Each number is 500 + 40 x the weight over the matrix's rms, rounded and kept within 0 to 999. Layers, rows and columns count from 0. Numbers have three digits each.

# layer 21 attention value, 192x384, rms 0.0725, rows 171-191, columns 320-383
537454541491455507571401535454559542485424575497528530501508526510546469537561541519505475541456476464484565486531563537417455448537497522598514481574523514553536412477563537491472486472504510
462466463579486463502432520493450552485510522533533475509534535495557512537508542552508470506536469473520494527526560524482494415446507457528528510460496496472564453499547463453515509430497537
532456517526533508464481486532462471490477509519538501454470491532475493477493524511484531527456508511563469476468468498496504567447470501429525510489515505532485556528566474519450494456439485
466534451512480449502502505479504452473530439544542519513447420487502482494517467508559510521463498483483498503513563496475430507446518539437495578460508459434506453476490520499511512469532453
522504528534494486484438533531512460509507529512505467497412470481515534483497454538527532590490485480559475462511547487502490483462513509533543481522514476547485437502506431510510488497489503
501479388556473509480497511481512515499474471510500502378520509423569533485479495568449487467474582524530460563479543448497411449474469491525513506427464534495397542478530498450479474479540474
502548553469453511538515467519483475548575534488484467527431534505487509573480501578463510464464471490549520471488493504537447509458537480439540504481449523539477470508496587568513561549536491
499513388458533450473562542493493535495539530556547499497536525508543522568495492510471552505499540555522546518461575472589504474514493517500492416527487449507540523437480546530514539516514460
530480447532445501577568499520468474517492537468529522493506507434487438451517546528464577526496528547581512519493512541436503511521484523434491529551521521493477483510519486520447491530528500
530482556500468464452585498493453435536571508445454540468467483553405553504522506496544531560449475488463500458466525484513448563477531557548481461560563509432439452573554448478423478486520509
472504539473561427461493489510396527550432516479507480449486497535506500514503492559506435533471507479582496562399545450486480447492461497469524461427481441526607482434520449554440505461510521
502482539421499562527485459552482421500538519468458536492504506437497511506485490475519475533505502486509543582513486473494471506518486398546494502555477508506516453578529481565503498473472568
498512519475545567531514509418529487464517517467516480458472489470541515530487493449493485491506482516430567493414503476524465480544523494447512528480544498544544523554475472501514521513431465
505445490444494548514504514440495473458459485533446512462488486486531513484475534513497506447505512519516487497500519458486518537473569499487520531488499515500502487502510502509496501516505532
506443574515546567437478521488465484485482509489465447429470462452480484479541461447511456473494456517473519469501493571500534534467483494539461496555478514482514492508535498522505530576438490
533516529451476465487435447492498491451458528543453549454471500444487486524469493549478522536503473507490503462421492471517439484511464535552539486490518496490519513497534530483486516455476484
471496497447486463522557525484500526501554506517458519511477482486485579480470463499510477475463456485539491550488543453495473519531520496529486487484523512480425500501520573567475523421477527
483535413530527496543492530482547526457488464545497573431479538477463557558466369450545595471553491481550493504467512460578482536446499505411542497470466502443416472569486571464539483477437486
560438501471509449521454461542493515456444540568506451537459549488478467588471582456514567563472433526482576478508421540501555447530504422525490487465559508522567515522546561543492522509528498
469471606506484478570463506451408512524586512552504420502562554521473536514481475439448440533550472515478506469517484521487563517498488514542486469507513550432500515534519555478519513521524538
475541484448531532485524532540554526521506482504529470546482515525553508506484507508434484416540560503515489498513511485474476533449517494452543515435557513461414516513470525455538537495492484
# layer 21 attention output (transposed), 384x384, rms 0.0696, rows 331-351,363-383, columns 320-383
455415476519495499516460494511490484454496501517509461473460534418502487520542490524568525517483525514460477507559526496463477458445516439519577535508531477446513495525530492432477437556544492
488441438535528521465446413470475502470524556494513429536482481459463541487503528542470518480490468483497525530534531497540565464558511524472542540515534514477598486475559494458543439484498462
510512493563457533489465541522555497555476469481551520448581556587494438483514592490478525562487547521521552585473449465491510537502471467523477459456518466494482549593467423551468482503528575
454593515448510483487463496534489511550521498566556571474463489467527533555534503470482468495496558543513524513500562490600507434484454513526519509395475502507518538482489529547526508519545510
468556490522477523538562537591509485558504509578493518466494575474562582495556503538502517603509503533476488564498521496520514524535513510520557505411524448479523494577498549525457564447513551
520549426553479527426464465508493520522529471455545482469552541500497579503547473475509494550479603499521552486480563536503437446442494491485512521469425540484476469495499490479483534540506517
498540553429433545524502530516475583447511583527429450540526531480509521532492461507467527538561460522472500540501484477500503535380469471443484506463488527492468498459502504471554478464539514
507499424483524515528530514507462505589504577530546508448498478511407504515530478475500509498444534482508554586463449501586529465489459531465510422430465489454489555567540462486463586470568507
535463491617524510477585487448527443396477516578391475521438451491428499524446545614407452451451477487565513450525506442452506485433545559422516544594452448510459469475436469430466469562474483
534584536561430459506542658561498537481536471506533562462480598549510481528514451530550548523481522462469503535495592506547549460568459554489528452522511506467513508547477555506451546448480495
516514513546569511428564448465442539520502550488481426490456505543517485468439533510429423494454543502569547451518503428554510470521483551436497451487517521478490477488431450464519528561546552
434500543447474530463489495491447515500497540534446435534520578495515499490476462507490459487457466519461474478478477493472447538507493471463512453575531589517524527493563475583440478503483583
449549510466524440517453502563478521502502461478532521539506466459486506512492411472457443467494546480480552522441496458502541406463479503485483477499483573441511522500479488442531465575515501
539536536526493539529475494406474452464433468545507516470545526563511508498468473561517457518575489487534511470522505510505489538496533450468568527485460542519439482553506491458444553584512516
433483541520504510418532499489450445481434459503530429461550527477485459475465469500484466504475519528432451470480537511486488475513455487504483474555513501542499582440516507530453483483471594
459546505483428486455412460552422504534543513519498475491495510403447421499532468506426479479509539516522444525518435444468542494512482572413511502465502432465430549490444506484454485517538483
515469532443492511510504527495473555446497501457470479558495498469517517466407459523536535445436432492526553418521517465491373550506485467455549471520498485499463518480483544479454508538527493
517584484577504457486483519491548507502457417589462524408479510438446514490485406433564486473481534501517528490444528467557513533436430459399546546423464466505497486592461533449558541525510437
410520520509514520560478524588481433472495536454457475489481542487571452495497474491530570470525437520459512479523456542440493415552485500536482499526559492465556498481477461546502499531589495
488459454448468550558487487515455430487518514464533511533489483434556530532439457464458537535540449442471509435552458415489526449509538523536535520447488502516533499507532516485514471455470515
483546479502527498489509518520456498458524498494590482528492532490533450502496510492489564519518511542518578505548444510536472462487457558493542473448515464472509551426451517511509565495551532
469510496494546511519527534571545550468560461449491562569482552470486513536511553456506521457451436442460487476455461532386452545535551509483539510470526489501591527452531515547522488473517578
506502501512510489525456439511490499525492451510520494574538443446543558501530462478485492511519495472486476408538543502470481502526552529521556514423516540562445573529495473496514487396526525
485525533491512523471503525477503540524449538520482440494509545573480522447554499449450578468495509514472484511460510604519542490472461497496543606482532558477489452440466459545507492533417452
513528479525540438533546513492508540502512467435554531559488467528447546534557471468549569527513434423489509531507525487516489521456491553420508558462489487475472491510456463511468475457477504
498548526493514446528468565520458539507564541446563516511526506511552518533534491500509566505478473486483619487571523614547508536526447534489483506508577508471491510499410531539523519492518501
466554497514517511460523556486505511506451484587485456471568494443491497481483478449484483492502484471459503567476509517544415494515413520400500502544505489525513541502481501496450463401521499
522451462512496524510536506564467477504517562529515531460453546541471466466506509517503520515537537472528522480479442548560473471530533479562527500499497424551507465504502513549512538517477513
509442481442491490582484427510490430492523433439561506489473520501516518477496514469509520453491505545521478485478500493515453515562587498538446499480507471450414580551491509475517515611549504
522439466509486494480513443480589480470478480529526421500558438410474500487432533529512530472547477484570485489455482510454516475439545490492474560548517518469488481499514471454519428459520428
526435503475534449498502488510507484483487559510533490502577464501458596494486494465520545514430442515463558471497530481464549542510523508524463545483509510479538442553505550491513514532499455
463553538483490464497427471489484519467433463496520476487500440530524447497499452514517590493526470500470491546448516444477464503522508538408495545443511465561511506445583509520443520520559530
519496495434469540587520565582444490447549475530429517498609475492542561475459468538510517535492523513491530460513509449577534497464417507533415515551458471527463453489481533417501440426559480
492548445499508543525548500461467517527517478545544519464536508412526479497486480555469503486486548553491575468499492482490509489534470475484493553514527425529519470506556483510493499575433469
525488515446508510505439511488476555427451493460576494452517558513497558479524533468531526512516500506563436537508529563525542433476462497532495513524550436475516473518533467501457521510445509
538477457511478462484522477479479540460465496523469462554525509518473443453512481441522544478511527506543508463527504469479476510512491487512533508526541559444542485429535475481459485494389484
534468479485518463434477479565508509450456574522455476492477440497460512550423454535499479503468470498515527526464449451441535492519518522502578485468517465511471494521537480455499471495476452
479502519459525479522454489501402498445532505551468491519442538490500475487519546495537504535502503515547485543542507520461476494474563532540514497494539518478426543494507505534575504477468521
504456533502482475512471469465551501514506504555544464537515482496461511488527502532538540497498546486525526506480502555445481434482523503547502498476450532474518473530473473518512518548475451
511533524497517485524527423531560532478471562516509439473531464513477480500540515477554537447426467509489418488513490462475557537529501518482416504506526476458565505464543517513539513518569475
477446529509467442584492539497455474515511506504468454486580539498476532443475480490498427564532584507510492576488524484472555452524488508481454507466430539467550462481508502463551535469516464
507516488521468553566520512541500518531484520551491479566420565523506542502569547490545499493561476500607521505531540544491507536522481500487549451440581514452448456540518527549530522534466513
# layer 21 MLP up, 3072x384, rms 0.0693, rows 0-75, columns 320-383
533488469556487483477459497507586473480492558557518463446452504520485499448537440496508457473531543453524592506521505470426488446506526515537580534492531518484440547499568452501517424564481459
450476480492491470493486506429491510527481532480503544460512516534546483417554516607451486502560412503492502418537480516460513579482563441507503480468512543522470459462500590486546393546499522
489527521445504512551504480517489505569479499466464493520438456481476583504536580542493493473457520516551497488498527448538482488535528452480508472462506544518476481461470486544477517562556573
474428548471446564542468515516493507530489501489565457453502500564571482517459557465494493515507442448466534510564513540436478497477485571517536519478511456539536459451565467526521468512516525
483456492484446502549469470501441538490479415516455491493513428516467483505510492547520440547502575546448490530502490468559474495498480477468445427433496436559395480460568528490474511465531506
473459405465414499503506480463494450509499540531493511508474525464528513503519513416482455498499474553505484530499505508555490555501428512525513465484509517494512511353494554463549496532463501
583576433495506446536539482519558496472515472482502529453437423515510436505484535507511473460485535529446504451487475512504513520442492474549405524484464484497486531446501527531552427549487536
502514563548437548472462467500528510511470469491507560547457485471571509563563467503509484500489537499538537516510478540496481490517435495483424478415490465519513506447510484516512544546492511
451479521511427554469457479491505566519503515481489476524490502537517488529534470471515551518506539501472530470514523480513485506473495487527540507576469527492589418561506501467523494514456522
501502503497420582502555498433540498569504499492496523512512516537488465541528529417583476488554499540450477583590493424476477576599540519495483506553493541563482566476506448536532402541412497
553471509442506585489527431461458588552463467457484549482492599452536507503497471500507538465458496494533431477508546533457527555494487497516431473487452487503471479442557510486485519527541438
513503472465517512526509498547479479522487505524506502424529584484554505471516515428447516423509528461536477528452532503518534480568516495533512496545494557504569507524484461509488572549506495
528511548469363524419446529477564476471499514476515521500526491470569501435536474463526455515505496468451527442522489493470519479542537492492440450443429551502425497499453451504514460501560514
422479498478469514502557521511516503436469479559461525446469625475473449502497460502494508547507480498499468474519475564500539417573556441509502508606472504569506426510491529529439433493543490
495507402568486604511543509502468481452546489456413448512514544478563409494547497495466536603501517512540526513520434472539477529512460449464504521474442472533441551440525514511444481509474433
401530499486523533518478502501474483495459560496513407510499493495527512497546449521556530511592466485569430451511472543492508548485489450528472542523515523448491442486466479467477434441527509
495501512524549582460469481464439489469494477517465486412524534570489505513436445479460491521463508478443548465522515514535560481526484446458475496456481458468519464496472461495502508521533472
437556526558440504526594470553491533554554516558601504594561583493537493482529467417511503462509503404516429454577480473521543521490460526454504451491426502547539538492567477490518603545511452
520518438438517532452449503502508469428460446539552517586524509530447422467523472490499535501502452493503526531513504447480496495519532517557450530524516506440463550536461522478556457525521434
487426549500533527501471517498507473466530495500530492420512465552505577438516459470476509495505470540525488496556588529474539547468506466529539563435483530502515585499521511529573503439486528
456532462494489504546472548522488527527523456492468517498548487514510489513476445485471521427555525512434527508509499488519462480545483456487513488464445532516499517541452464553422514515475505
465509442482470484450444457478471477484499514462512536456454495470574536535524472507549380513530471522558525447468464519481436547538508550565444485503546530476559590484483512486503470584476470
468558444491541483550519521462536495443499472468532488486473497537527491464490448431577510456495491549566564500551545450455466500496486467574475489479473456466555499523526504572469508564525472
455481481524477507446501484542502464505542513517476498484485508526556454531506489561545503512523522437480542545509474552542464494479421496502505514463505466556518495455491546502448468498527589
542518456533452493540472537554516519609488514540493488506458499486576511524482545521438456489457452493514488484466492577487503512478489460499528536426503441464448479437418471508529533477517459
435468453473502509512542471456530631498505533482527441513465540547539487506587516547457540450526547516511540493478527503447500461425432418528518523463463473505583528474534482480394483521453531
478522462532418552456548481503586423506464556529451543463543484455417469491503518511480516537478474521498555563571491498518461491490563544621478516522506525512483518481481455560499503531475525
510434501508402508532497457508521554497508506484542500504562526506488554463510463476494475515505575487494579524497542498466497534516453408476496504424460504436484477451569458513580545524515484
530474574549457475465626448535522501561474535401538501482525539492476422466528501533507589496500504591551421480536481593549499531487463504529538492478520502486487539485476431523501423513590493
514536485478437459475504498562463427563469461603411557443448500533488434470488519556409479485485519493522468483537462560533450435537397521522490504508505554518571488511488529538492509510480417
433530489562505465539504631498547571498493557516447538435473531448565568486483513512459463410485484449560488489548571553462530493548447466461410549501519474483450521553492446415475408508509445
447537494582509452469479520465498544529492546504482472524482553542486549536516437582459590439467472527520553515452445509540467475475514501551581500516467517476473525426453490434575546509474413
452554440513514490513495528455462498467487498403478491510503480610442498509576442546456534500476516518453517579503509600528494549558548547496490515458534554489515491525448535443488521553496455
543504554533482479577558501527521437523495580451483557552528476476469506521503628532464524430462513517513526564528512495430401506500502522555538502441490501513496520466557534493511508459476516
502483498495451547553497515478464503502461502449523504449508497521541484524504515537467457499456490425507524504442559476477468487471506478486461491523492527533487453451499476508533562471483534
498480466536445470492493541507434491545511515510505433582476552438489510569475441478494510473484433514509432464476472486408471529504485522438532483553519533421516446498454521454471517493480462
505493544555515564565460491503438479498514548544515470465441570540500523498546506490492492446486490599408466478540470416436537486478487447533468492491507469480507517458435457464422481474555516
528571534542544528509496433497525497462497550533493392441516465575560511439484509537489532526587461615487497589488545490474502497542503447495518456497418539435502453487478514512537516480479501
475490413520492457551531581441546517479499464446534509499510510476484506430471480499494511482516563536428514545528527563495593487508516493517502439444515512479490527510445501516526420488434471
515485525420516483533565478428523524477513561548553536459433443554430555569469473524518577521512493479460545508555487452448514564521547482534540451577477510440445558540543488536540476529464551
495459515533540486512463522473482534572515444540473515462423543508470504502494464501565433523405490487467472487476546446555478506481458471548492476443544571397533530529508505476547541492531515
465519548529508508442515469472493512492507522499493470474467446526508492505498448416485483523494518514505493430481538496450462489589512473496483515486502507496535429517510439489561465488440498
535476493582481559468494570455505535473472525499487499512542559535560540484507530475422535583499575512472456453521524548459489536473484526514537493412472478496586554532542474483493435530536477
541457453466524546488561408509512536508535513514483524462534481537410506534471444458569569512486464499528512549518452508483561470429424445479437403409542470486505485425503459478537474464528436
506458446501556495477514479452466513528537542460554567461484425439564512448498506560468559480509502555468473526530508560498595509507559415477478493519503510486510611463473512549544491463528426
530599496447559508515553478542471541443598547488567529555515447476474578484461496498478514533542519531484510484491533471450527485527494484571489431527489538472523500532539462568471526509463441
542556473464503479496572589533492520470503501521476514507547504446554531475530487463435494490557513481450513549522493475528461463445457455510528488466508552475518538444547509521499543542539453
445515537522450474544543472491588496502486533496517455519463435509437524479479500547463525612521462419546480427520443487489508438523475474526512485494438539488424463475499433488552508497583540
509533564621502507459557490529472514499546515515500530415463444468466472497526536516505512495499521493476517525436501516519524468559531445511606474440570499449475480475455496505544399528454547
481514527540569536544480485434358524513490547467541463461540646524529394473462487445518531492524505472535404493436502530515558499567566505450519494479532472510466464420497552485516374560565483
519536530481491447462498450485465500574494490498502424500496469528455507442507522488460500546521505501508389555471435500436469430445504449520496478429541487485468574462509470466562504519527474
420556522552482463485475599492524517509515514531454469470481504531552495438466487488530474507532532453525515492560439486508429436475456406436478457522507522518487445476492507449455477552444496
457535414555450560390521520497521501492488488503478503493428479575523587521550559535483546550569531498542508488484428439470410497430449532436487515539511505523502510526486383460515452470491498
542499544438478527539533548498474549517542454472469514522468430455463521465533579473456490505491399470528441468446514492483488498569494449524482539488517491474484489535558482479474545531490437
518452559503542490499424510509466473489490425432474453552498572481527501501445495438456578518568505471531515498485503551474514486561545547514479502439560502493524532446581511536482437512524512
445478424494473503480454500537524557474494468551508524452542496462542499420517502444521512508569483578474507502532563505454476528510461542518515481393435487554500544518529513479504507525573529
523483515518464457495447486473478511533513542437427537478464512527467487527504468464479479520441521418461507519524432449514465517532464477547497581490587454546488541458489428480549544574492472
495497533490490499495538583498499521546527556462447461526490495560456550518514539419452473536504554557479514484454491508571532447449490508530517514498480519497485492564539502487551453478496484
445434477409517517507530461510502533520523516480503539487620458515475432521497584500493559521524443500514451504586421515495480550488510502455467519454510445492482480507509487432496505528539520
446500463478562540498462547510498520509474492514485500526505481448532470436468532476452463497498467467539480495497570483506509463493525524553506497447503490473496426582548570512444510465479501
490553534492550510470455509483492509501556492563541499536551519547543534455454455474460535524426540501415443423545531445495492538522542517459432447479422503560473524552487492497536482577548515
458468485630455452460486516500581451512558544527461477472452511502471491500453483476473468506458464498540513462522488526509470541451509483523452494496532498516490451586476523472542463525560428
507619534562482468516567531555510560492466530491471534504537488536505497477498502528496475489465475468519549479543488541563475502528544401505464590498450509510598516476426526494503440521582529
547488451549483456466533499522521529524521476519471489439363547458524490459440564562497501543509500533578487480464438443471496486490561522509484511528519475511542496465564489488472456502516466
487428551518504506417494552497533574584513576471423475524485408464496447495518525534472517441524475514517479510504662538519516490570487495555522479509501455465507503480552541489500531506532481
527500557504561517548513509462517483486529540491491570495488462526488543514562514535475514507536513467460487468531460499455416491489507433561519449440476463487534457545503541535513560545506522
482466524513568504473548449615479505510490567545545624553576592532510563525511518465460536567467513540515501549572446568494530487433455510486559541482530500488479519545540494480549502558471477
459548515492477510565420422441446487481479488496476487477524510485522481513515462491478512493492520464595489472508488475538549525492554558518541550491460563495524497553497512457492428470499591
522497465542515493488447557478449520560491486448489571500413504522513499456479481440525522486532501425495495518543488487433508531496495453436523518462562532518533479493505499529529539556533494
538491464510485529567475523513529498490506586500452475536503513537512448484557465483501430496464505511457469505511474446523539520435426541541448452495449478466458478466535499502483499457538478
428445526461464492555525488540455505507453516443410478559474489537610471487478475476548524556524526496497514443516546464557513514510477505520533506451485557443513496574634496440552518476477544
486499570438437510504505550500468508434559446457505504497473490488473513449552486530508486526504508484518455509533471471451473482575495536457453441531506473436385543425478578528459515466484528
531551509456544503533460463485525541452462545458566430456507534582467512503596486525576548443566483493519456555520506461495487478550480513570533505462577435520545570573506521513478522575478457
552551508525576502478454535470532539490530477476485463403476526466523572442435387491511535509554504554473447499477511532512518556505534496523485493529570460576465479475461560523508500456414549
486493536498483547578487530511517465481463491418512510484466568487479554563526500519499575490475460499509485513563514568468458590527558513477498508466506577547518449508577485465500445410503565
494506559490499466516495472452530530600570558537501475522461506573487525433572418465492510504421467500510509445467558473536470514511532551477482523510556499463493498497512573498577530534447423
# layer 21 MLP down (transposed), 3072x384, rms 0.0792, rows 0-74, columns 320-383
476525500479536498548452505488496492441544526506445406579462530542535451477479486503500546463483452522485508441441505492446502483430479435476498529503497451441501529551520534485518538483506518
532465530519482490450529514491486506486476437451456421527473471487514486500485460489541508435512475464516500473497453537438472549454605521476463506472460477422464458444573471448517447483537480
494439467532523482379607444464553491404470494423500438448514463423439453502541507475470498534437486508501501430471452483520431490479547555416563496482488498520488515573545466339496437518447487
540441558513542463492521442509416561468545479499477497530501522448501463466433500525454485474489459548511486509489493498482507512516461533508542514540452554527484486532438532454516443504478516
471496468539445485413453475465484492498500544502501516539523418440493540553434435545522435490471476481520448448463475458498466510488602527469481477505474495454573457424490453495551422517515497
519518517497454445537420512529551530516472493477505505497556506457565496441423478555551500530461520507483479479516512477508519446487515502510527497530522547527506513493582510449492473511490498
561440432511574406417548464488529497468534496518497464489444464472489500529500488543546478441541502527501501537479513495490467533478555526481503476470427432467511541476487492478505539516519498
526469464550493478487512502503504470484504543461476449521447467471480500496433506548471520495445521473509507496480462503477584516485563486525484508499505534534404498490436516494538361503519512
588524460533525478444524529482447509413469518491517515522496488551530538494461525492514421474523481446389483439502497429492554482515479553433478540456504444535479490554503492543412514571490472
508488402471454548543552569467547469443518444527515532492525475487427408494472478549504498457501500547504504483494413458484516505579517522498482505533514497528516535516470481457442512475553538
503465518458476446469462448489563509506519443490444436492512374489486502532488520517503512562480435534511539443500486471419471523473560573477471472474470470477483466455461486481520501485478544
542528487482537464479469595512502477410539541503463506565479488430526500465517472499534476492498552473550465461505488450488538544479480556454564565487491527497505515391541511448557423505588450
517464476500453497468510395475479481481547463526442509521492451367554512501514461523497466468476487570496509467486507471468496502467527438545476545516466437464484431567486469493532507465495509
527459558500482507484442461496498465471510520494459490561447521404389484477556459511395439466438471508416511514476464439465532483469557481512515477443540461474504498495440478475531372565528531
445488446496478493523510455516525539519505413583492520514572512511532502579534537532440548414482487480517527505537495455506494441551562489451525504517491511458494454494506435493497443560596542
524457473500567498439488486486539451473470481553563567542475512474474556536443486435502474479462479466419461439508533529515465451486472485520596497505553538549496485572568516493497484500445449
600452549562582417474525474520482528449447498503508432481447522432462473463417542571504444515459521507481484472463470461460510493494529502517531490521485480462496561490488509493525432534442400
514461492494552479510494471538476436548501534547495496536501478498468529489552523501510584497501517485495486470520543483533476536497455430511553457492488530451486463485512413481583505454532443
493470460523473477519526459448491504480476514579512522516542478475568514499526531505487539506499571494405566566488515533470446486534483520544499531558510537550539557454521505506492487481503584
501431528569423505578519429435504560483450459547526460522445492493547471537528560490526486484555501442465452504475505470476532451519490506515482534520490433533511524515437504487510441480465467
466511525501560514481537515504519458529539489510496475514458444500556583452464488496542492507415455531483534537482535502472529527465471565505494511550541473467495456573521516478509546465482545
515541532507455543488539475436470512454436503470499486513529503481420442470460420481447510525528487565532521453550407469480494425464537540467521483505450494512463551531563512446562479458496480
516420448493498484488497585504501499515512501449553530431422450556534462469504470541499466504500551445494542574514429487423470532509514477390520473523483483507461527410460507511533497545540507
525509486485553580509513511484496502485459499492481500534481507502520521447421423514484486468464440499481495582508505554488452577576453522433537471529526511444526479469473433457470486477563525
478462449507450408497493516502549565433570527446462535472477460495420543412461476487565507494480454472454499477462410531484476498519466465523566450412540471493514423502493439456541446514526490
401502450496582384478491508538527542493490477516495550459503515490435503531433533571510464479478471519502529449510556478451482460641537496417415635517549400467506604506429515498542495485454398
483560523506528560522447513469499516456517508495495470521505476530552482531500503537495504513452517495519528531527522562537464536544522500554539504544466471441463564461566484535545504484543455
448555488533517528496470456464483525530480524489464472496511508487508426481488531511475532507506513455477498498458473463552461411514566464455530422551471488531459531491396470450478440502524419
552543576465448616477580456470456492429466528544512476454473465514445469494453376568479466475514549505451516436434505502512464444429510487454498506508503481428482531463501477526503482527529554
536531549463509501549444507423496487543491543476449551552483474519413467483416469592575524509477498503527499496469455479495432531440522501496516433431502543489449499459488520473454411528548471
509480488588550479391577444501495485485462450569487511483515524577517527471463540528501608466451531507435464474484510479459499505458513490502429478488492450453477499488491537487545473547508428
479453435488498527457509456468484511516531442562461471558487493548525586521556471534483521492487422501482447497476485543512524431511455476437541479489514518581442509469458527475502434530508500
461491462456562464468505544534559478492500449542494469504535441506451488467507485485452532495540522470517450473456453469486406431512560522495501496506412568476545425511460451455505427500436490
462452522491555518506469497559508570503486437485537557518520421501470580513486451506462480463477475480506483512495466440495534512538480445462533563473510498486432505480513503566551534512453463
514504440504528475488485449492473494420550548543532523451499522482476464463419528527494506472522448485496450454508454522411503530454554490466500528553469498501503463490553501428539407476471417
350543483586509549480502476447482425499466493527451464430554554507516503539501522494450464488483503562508574508519457554543534520522507519472517531518560577564493525532505604491450509547526427
487434496470505487455553541562515493464426461459477460556419502497510488603577576445457519465564507563471517445529420600578410509463554522468551456574402470488481451503590516563543539549493559
562491527510538552462535505539466462569515450495506507522411414451552462482506596532499465467463498512517496478556465520471543556520495530496542470506461521484588494568511489318496498538446530
553408507459541516389527483493484528466469500552511460484449469477431518499622500475522440536510505511455439474563459450573534538505481547481555511545501488505492525480596492459508476468543490
550449487521478441535521508495492478491457526484481506555457499419486516499408494544471436482490566491537555471532441442442530524475490515482565500585445513497555462516479417463514425499542598
530538447477508499499519481502527461498574491477463409568455526500493535514438504563446460488532502525493498432537450412479489486536534506450519473608517527447519506501465480459490495508488505
485441473508550448479598440536442516522455469498454487539446487550488447494416522526464547504450516529541465463536436466491541508473516550482478510534470487479480491482514465458501393511477473
504520470496527515445561476517533451482492460478506464586475504547497476474466438508445464534449473519458452468428450459535508533459544466465543430505477520466484516513447445472520459482493488
490440535460498507422471454470603452539477512544502495407479433503513536543448439499468449551451384480467425507460494476464525519489480472409529506459444511428432517519453463480477480447513481
509537515523518446500534498461454525516523454482494457498458578470490496529442524536513512498469487455500489430477512491477465458454479494535416545487483496529531477505478450467484501509527509
459499500495546442415477486521515538510452461433439461544467451486519530515486567549471430444485399492497484520461480498502485524437524487492498429540483516507527547523501460479520409470508507
485508409480519414444528401492494546457534544512453494468480512463517521486459517508431476502462567468437557478476457488477480491491461479473496462591516512490451455405550458485483478516459459
505522527575439526441440453488536489506492494538495491516507481516509515513541450494511464432489447487502552543514506483466550540513482481507531465511532592466480564509532398549477491470472462
590491491527463503507501474504521488477493503469508474543473442485448510486489601532480475412562499493421532476526451406547454397478554526472510475514500541508517491514469535446554453511450470
460475488418520490519470520462548452496480535485502537461489535413508547478530551585433485467563436505491520425441450452506513550496495453510503504472420522466476475451525536446547550491528399
536461550485520541441532521468449516532564437546439530488480427438498494536520487496502504558539481527557441467473492427450504547488523478434551521516545525478472498483547472441521519477400470
482515520544520491485551521457482468486497484477473499493499497546465496503468447501487424460500490502498488490558445517492503516480510495528480490515526526545492427485495497472508441510498454
517493575546512438455410449523389540533518478505533517523473465500511535559471548470489457551574501426427567485459446533493511443495469498575501396488470595484496532476477535457533505540571494
504433507510479475484493466489440551417507429530414503535535478499504450465458453525534487541516501526495529497473492486516456527527534551562522463446457561557523449521473541496513450570557529
507503483553482470489454381460519578512548540533495454484465441481558444495433468480503470511472458521511511505521444428512502497482496436491515471521467413541502421488463420485569516415471477
512473524494475515494517467502469499501494466535511499534500488556446552478509514442461442452494507457520570465540433541556471506531471562519532425450502427474530514499497449493535537580507473
505508441551548454433486512474495501456474426482454466511489472497486468535542564517487528478447461498475501484493463374460515496512494510465509487508576540461477452490541453450514486510533519
489520537533459461450522470450491489382480510466518509452517514467540497472469498465516465454495511525492446551458426519504515468519467477465494487524519561449517574465456527474545556495531516
432496491508420568475490495517526505422537490473452491500474436514476438508526500561467496477519490496543434474442493427607548505499518475513486540607512495522548527439426552527528473530442470
479541461482532478513509469472507532468506486516474472483477503440450565517475506476508430489495467572439493480440453501447554458502469470453540501508478475496558527527451522456564487515471465
471476523498557523473490566510533537470559485462508507506506463486461426539473470510479497473479506468524460492468452482457458521511606545490526427533430533537432446370489505431468446503473493
428537483489488492496507540531482486564546476487443515496505436479476527476554543534496494450477417461554524480523455483502463559510578565546480470459547513474485471521482532567494397459468490
497520453485497530515566476576463503570499521490450524417581560499495473424462556464511546463523566472461474505542588505529522556413483513503489442478531577494498447469529516491544593522477550
478428450484466423534439499505524450426486534424474430491470468552376524572480524506462432455429480485515474453521468466467511534458567496444523486509492472443435539532511475396464499492546474
472501543470478485532498448485466474474523462491424507530544414432479459477501494435500463508527493513462554443505460498455516427555490565508423531499541518470496457557500486479526441488546447
518516436531465533492484471479547503435509471525497522480487419446540508479442459549423459464513501455471472489511498480475469491436509495442508502544466431481575521501499510445503488439487417
513529419459451518448539472455475418443481514547472506559443398434466497471503461524530457528510452504498505473517532456451485564517577541538509485498490472487543413459444470493500467531484424
557476527611500431497505499476486493566519495523450458509479495466440493545449507543483459422464579491502450492505461518492460524472517552457454464491597498465448492497504460488515496513482484
615446513524496448466470536412448523500561421502473463521522454434451436419428451451499524376481506534439545498537476476510479495515618477458573458510500497550481520426518443525476501444516509
552494508498485535497487598476491480473425460520481512462521497437516469500470494493397448494483470421520516453487396545460515536466499494463466444433470469468511492482441508407472489499485517
507457470493551495459518492456471417424511502540502520545408454431490467555421508478518457463500504468527571477508515483475516521461525466456477500410486518500479484478501474464485538516528507
455470465525532493443496448546473448561491496523503473537498570470462537411515511483506519446544455474475546542489466564583446505499390486426436545527466545574466502568524562481568422430452440
479507512496437461535476494515445524562495552497529464472387490566475475495480541586504470403498441479534455458454486499500475528426544555507421545554472486508491428499501526443558513452460507
498428521548511456496495536455464495520494505532512436577523504526428487553577491483514431582493512483487490494473475414487461519540545478445468511598520494488510491487540560519522442501522471
490539426481476539421545507502541473436473495465524487482501500512521521457625448527436465456543534504533436527530528511450498552461475498506487515436461478523499546501520479448494593524476488